{
  "intermediate_size": 192,
  "vocab_size": 2961,
  "norm_place": "mix",
  "qk_norm": true,
  "bias": "none",
  "parallel_block": false,
  "init_std_down": 0.0,
  "schedule": "wsd",
  "decay_shape": "linear",
  "max_seq_len": 512,
  "doc_mask": true,
  "train_tokens": 115700000
}
Each number is 500 + 25 x the weight over its row's rms, rounded and kept within 0 to 999. Layers, rows and columns count from 0. Numbers have three digits each. The size before them is the row's rms in percent of the matrix's.

# layer 9 MLP gate, 192x64, rms 0.155, rows 100-191, columns 0-63
090:492486480483499526454519486490477477523507507536543464526498520489513539520476500487563535512488475517506460508491474493545504494509529514472462564491493472499515462489518492474515486503454476
086:499542484485487569470485514518524513492471490495500478528459486543487462489477511459530502494502491489536511484528466505526525495511502513484473509492509519482459539534554513518464530529532511
099:484537501494489505489482491456485475507500516481523532454466479523493469515493511492497444473554525475552469484523523482484472477527539485487501480519508501451528478513452490508541490484500488
104:480478498505533522520570492509518484494500469512502475499537521534489524488545499494495513481472481475486509490499484482482539500478486521515517477498515500451487464496544521524572517506547543
094:517508513485500475533498524462483488529515517492469515484555531481461489508501469566551495500519524461498508467505529520475481501530508475479537524539496498464507505544499533466511491479487482
095:497500501520456485486512507472491481499506508497492534465492522453526475474551514451520478519502544479537506514478493508440508481479504558529495477480507515463520476520538534515520495470518515
103:464496526522508466523465516525487473518530497524518509469478536527524493529490507553530505510524492511446533452478505498491527498516510523517464558495503515486503480538518470532507479479507458
100:525488516516479471553472486504510468521510513526472518444494511454492519506535487484462493529526534492499483489512492510487548472501452531505511541501538496508445496537505502464529525516515511
096:513494512525517506512492478529559498532520506505493462509517485484550513528503527535467515493500476504478495477528477469494476511491464561504500480516514565492498440541490507501546503496502527
106:494563499520463510501493513494555515522504511521556490471548496529521511482546469487469524533504500495531460552486496473519518497545498482483492519529477461498499481470519511485503516506491480
088:495529476502513511435501506478454515505486469481500486523508469463540561498461513490521510555502488523520467545477480485500488492482468544470478548513503512517498489517490510497507487511498458
103:481525530542525505513513514462479471497490515472494476468497500509458547552512492513490489509491495491505457490469480493473503466529457507488466491558460483519511505483461521479527509512446483
094:499485479542528482505460476482497467569501534505457539476522528480485489486502444529501501550487521529496512486484519494492497487516505516557497494531519509490478493476520467475480454491518485
096:519504483502534555537521515508471538493482513503498507473489543461466487504507541496493512488470437514495538509493474465493512520505445522507493531500549500461514462511504502543514479528500493
099:494483489501479473490496465520547515548475491493519490493539458482527496529484523523523463481504494514487538527492506479526525480515462547495580480505494537495512467480484518496482482541483491
090:489500507536556479465501511506526463508467503539508506499513515482451509488504500509463527487476495481490535537508474446521534503531487460483528515484547541484448491503475511519523500522522514
103:489491480500483479449525468504501483530500510488496494459450506511466563538476490496490524522513449503515534525513525439502536510504472527455506458508457499494508511475495503521515482487493495
103:490517517511480499488443492484514517553499476513464489477483526494505499499431533503459527550485491487479476515477505439477502510477501520495520551493472497484533513505506492522483485490539461
093:516505529506498470443493482561504522492510471430482478511489508481491470541511528491536524488511474496501496497468499500512465478498510511486508484529517493495459418502515514505484497519525534
105:501525522543464541533471463517526484478520434517512528469504497520490529478539508500527483504464499526509466495500490500528514502463468504488482515499458482478554498524513488534512506539495472
101:486492479512468502541495513480498490470516520510500505465537475503509470497481519463540484476582499506518456488482520474460470478535509486508546491501523506515473513515479550519467504510460498
092:530493515525487481527448527540487526483500520480489495473501497486513464539532465554485490489516462496478522469469495493444511466511478515522551501503525479467496488521543475499537497496525516
108:509515499506480503492490480558509502500565514475475466509521530481469519509525487524539519503492499458510528444466484488488535485513491532474525530505525512474486491533566479512496463503485496
092:466496520483481515506505483493477484538497538528476499457475532501475484536515490514512506497482525483524504526465461539442422488452501503467500496480497502496526515473514460516529475504485514
102:444516468533520480551494463444520506460498501467492512497518527517489514502497547510501460532498496550542504495477537472470517500509472488463517507521488490495476490528489506522468531520482493
094:528511506519521482514521508499489474537520486470502574453471501494505477519515494500537548517557504459505528448492500479518478467506543478502512485530514515498466485515500478491517512534480474
092:470480544536521524505472462507524518566477477503499515498474507488505474490486511507498505558465498471514519495533505499487475439518534479531511445521517515485506494501501479459506512531533484
089:518498476485459530445506494468490546490499523474516452544564506503470510503507495474493468499469484521544451499496454483514518496501461479515510534531508478513501517479499498524515518487503466
099:457486505517525477468544485456488511485520491533531471506517498519496489508484497526440515478476452491486446500528482506513458498491487518485469490519518557475483484469524485497550494487519479
087:522514500489506487528513506505538481452497501525471465476502499512511489546525483489527508504554531532523533466515488524465548498481518468533470488437516509501466497496521457519519513499509541
096:477494507508520494549497487527497438462515507491435469469483526517484470499488493501525468455489518470466514489511510495482492502547536519505505459510520496451459496491464477522478490519524492
106:494498483536529565483471457455489481502484454501468487490521519490543484495485509518524473504468454482512510460506503501478486486494478498489471522520532504465514469564529529486514473490507489
093:501458469538439530527491473512490486482520501497468500466490550508483514536473481530497507447522497459503488497546546533510528492503475488480520471508511518466522470503461484498513487524498513
092:472505489550534474510503509539546474464451555498493484495508505497508509492505517516500522463517515515523515495515544518524526415473504498483552501491496504497477488511503491484531528513480523
117:492475493505514541505499473506544472516520438538510522523534531496497484486505483505469465510541520477545466492510510504472447505518523457470497518512495482462525479489497483491489494468486556
103:485494496545431490543485453477512487526500520483506498479518510520530500502496467532508515528534481441471496507517489467523494532488563491504529497498496557477493490498478489499505493470533516
109:485523456497471524486510498496462471511476467497531485493533490485518569483446489509478481535519517460516501537495491463489456474472495498503490563480488478482503500521513529514523484462492494
110:486495492504509481540494489537542478518492487542515512475535469527478475516540505542515533515501473498489495454517465492500491531533503480521532486533535482489455517495535448472495468541503498
111:492515516524479499498494501505467485522517485477467525507496562468501468493503502525492483556542516495492504528483510460509495465525537505501547495561510499475490495459543449488515463512480515
100:485536439497499491486472507513473489489529523488485508540535475520491444444501497534495494498538451488555475506497538455530481506491493532531493529504506520498503505495501499492474521533511530
104:517511490493500508551495500542519465472489478491531483467509486557491515478493506503489489528504491523442480516501507500481487458504436473509536482505532499459528474455523486505508548517530489
089:536507490490512478521478460517472503529511498490465523497505520447496491498491509545501506538524471475503488450502490476503497491537510542511517504489508579522465475529495520446485462508518516
095:487549516500500519485512514515503499542503488491509516519526507502490516508509512461538516502482493476498526452473522499478504479507508453524454490442547480513532463422493510531533499498526501
099:474462451499491475480493482527494461493526468526560482511531492491496501506495509511496486565512530531479497483466481444487512542516493486484481471485485521519501463495520477510518457524462491
098:501493511452469475464463471530469470472525530533485461501510473484503479480478464503454523525556491519486477483509500491521496457530463523516473507535493492493513470479480510473519518533513474
100:497498519507470521529482493534490491490506516511521480488478508507461566504512490515510452552487481505503539539435515504466517494504492451502518534484468485487491447501523481520479491517456504
091:519484509500489517483465490464500485472511507477498481493495488523480501471494490492509564524481469503517473538503518444485551563448476542469510511505518491508505461509490501483549498524469491
097:542542479513489536533482513464531486526479490497481505512548512557511499552513480497558504505496509482478485546495504477506495471514434495534515476501508519500484487510491513477523468481535488
097:511441509529517468528497512480495528474520499517494485464493530526548470465538506524496488507553527495504523475509496501446497486509519520558517472522525521466489490503496461468501502465531494
100:497501491512505437516524527509510460509482483503468499502496498494520459519534477544505493464518515492527474481494524523498516435529517529523568516537518505475477479516486482518470506502451514
108:493496517501502496543475480529506481514498526499448501482482535485486520468492470521525507473534517506496474518536493461490521516494436522480473545516550487458480495451528486482500518504485457
111:507488506550510545534462525507498480515463518486470496491468525515515468519480504529484509494541531503508502473494551471474490489535513485499521538491522488489472453528542479513504446470490469
103:514535488549513550498522500509501474553488560474502521538499506503477486534539524481519516523523489495495501487498505479529508483521484518498506484499479462499479496481522517494513466479430441
108:482473455497497503467548484455520454511513529526505514485512505494531518531499526519444504511546524515495481475476514469508482504502511504480495546495535515506439489474521517473493453492504531
098:518502540543517493488495532475473485524507488472447526490473534456506494521516518557478485517481452547508489450514494458442518513500497515492505500497517497498467486496492547510505501525505519
104:492498459485527542499475487486521463523511497521486491532490499447534487509531480460468524500515491473499525486472490499470524483521504474462532504521524559490476485515476525480538438471510496
104:493508530483519502501470483442509502533507505474487511453505490538497509519519513526498518500509473490467453521481509514510497477523511515464505562481507499469429528474550520492492494484449499
094:490535502526489486495514497510529482511478468525494510470503489463484433501505454504495553495511468487514508467516501494547502484545448507530518487474449496480504465494492480492531490519453472
107:478492510564449545493486457521498470515538474490536539544513465526511523518500519496470493498485512488509502451513476520490455486451508525532489498478534481486499511484501486462505510478518503
094:529531506474512515488512466508476548513516506529485487497520494468475573474538476552523475518527483484505516527473512508478466503456544537482474515487485495487456498524467475504512485509492511
099:472461513547488514518576508513496484478491509484498490461474547517501504527476525496554501518521510525486484492492529498532544481501495494493541486537477510495470463496503492481503510525546453
102:502536540508502537496457492498497456518525493468509487500468524482483463484478511532491466543519519487479514495551490484501471459479523504487516498561484533505527474524555494509520480528472505
086:508516502511499504522500485535541486497466492491500528483474485485491460507530501542471463479535520473478518477504484534456500493517549526515477463455499512487462470528506476529553541476515515
092:499549530560494502488495478465480477552475526506491500509462524513513531513494538495497541504511491508507518509510491533507541477503507506503434482511562487506482454481488503451484501509510484
111:474506507472535476515489513473482508511510504472519524438528470514469479464517516487506510571480480517473434500491492479491481492483482462533489505494550502468462477465507491479523506508516491
088:521506540508544533502472493492534505538532471498478526497512532518486502461503519504504492444538494466519501509522485514488512439558486531499530472509517458477502477517499479534525470493477500
098:483506489526500498445529463493459489491483479538535506518480506497466577519522481501470496478470505469531508467475516534502507467487469499479506497466507471448494517473497467529473494495499479
104:487515495527522510483490484499519424479533523524508504457508543512505537499564486516462513459521492495515514506501481518497535482501467498474470528492553493473495518466509505473497506497458532
104:499520505524505509518502473526489442511509494507531501477554487456530559507512503515530459510495486528502520463468477476477455471460518459489532526498478479506512495505480520498509517527448495
102:530509485500498504537477486439530471518478462531453503491517539513540474464490483552502513512545531495541491500443505484481501445507511490499493491533516503479476509493499491479503475530501492
098:443508450456487508536519507484506515540485515496491529462504531505513538509485506495526574522510505477499470481503493509516540501489493473503502471527485469500516477490525481530558537478495488
108:509523512521487478507463469503485418493505477509468522477456517521505504542494530538549529539502463493491490486506501477525505489534497507543494476524519495472485534497508507475524474504540470
103:470522511477510509533533471501510499499494493496493522470534489518517501486510476483457521480454488518535504477532454489476456473513484482526538500483552483465494458518478540503537497464544485
102:475498494548517511502488489498502453496505477514504491505502506483507520497564511523451497534532489502485558512492516490468447479462501542499520540494572500493492490496478498491482523493465531
092:526517535540486531488503482489487456498484494498513474512498534507490563469511523511484523521519475507497492460469519511458526488477522502549503524519475483498554561489508453468493502484489521
093:525482491527531466522524518515497499475462579524476506507566547496481498550499528507530505518493511487506507490459516532491498467488524481490509535524494509495510504536485522536467521504480511
095:522497485562456494505508487456463474493483486484504564491520547488471490475465493497531489510582509490493546505468486522522488497523486490521493513483512473515511470497513507493512467488489477
107:543481536550460492515476499474542509495544504515499511482492472492530510529499497496473482482542526497513495480538471502513514553467543549469505503510498539499522501508522516474521499518476547
107:489484468487507488514489477519499457503503486524491496479512497509502535555495442488508478520506472509496513488507510499523435433512510479451486458542486526479483464456477502514510486477477524
109:518496514493489510485505520512539465534522499495508494458505541471500500464487509574512454483505504528488478463491501506478460471510458543439525525533486527498478498472523501494496500472474508
090:476488462540500516502469506539503469513509516522524503476494518471557483509520490497492487555493489471521495530532542510516505511489523568512504500477487472450523485456496530505531477513533486
097:481541548519490515452465490488504495528507531487496487481509517512521477466521477483532550507468551493501489524500478528491493491510497519452501507511535446492483490482560485524512506540491533
104:497523476488467539538445483468529490460516514478487514510488548498487512522532472500508486558498478504527458514483456522468465468522513484500524521481496545531515502487507506532495511527509472
101:481459513532473508506486481500468475535505474473474543514530522503470467496473489474467504481543515503517532474507473517465494441495522494470487476542492491446463502496483496481513494467497458
111:476491490492487524539486512485500467526524498523520531519533523500465501511530483492513538502493505512508456477495484527520545451515438486510494471484553484480461456485517495446511483520525502
103:480521494532513513531494494496493497505513480506478511461536541516515491444500476496501529511509520485535487454520519496473484503483581528564510499503480483489460503477491498492525478446519483
101:522474494485508510549507501478513485503534520485491531512496571502500526526517497525498478501490489487486510510450516485519478483489494560463483474505489521481475491497550477479509471512559441
088:509542523519528550461476534475468498541477486523561473530509504495505497500493541497515526470477484531548488482506493456455462479459510465488519497496514491508517466507497506464505501496509502
091:476492493526529502537533489503489505505504542492530511498516458466502458512495494483525463547541520480506499527462486483418478509532482489512501501522470486491506494505482477476449505528461516
095:516489474521482500522507525443488543523501543512495465510522475493517466481478519516494534489526503483470459498476487502531518523498537499459494552482552552492478501516533472510512484508464513
102:476504487538464504494519485487515499554511504475497478503491522524526468495503476522508506541513503469501496467522523537499538471547519507523525499464540538456484471528531472494475544541513474
094:548518526517507557552534522465493476471500505517480497497532510451508502554507491532491462502535511523479532503475476488496505522461530467505520465481501485470523518484496493490468520540497491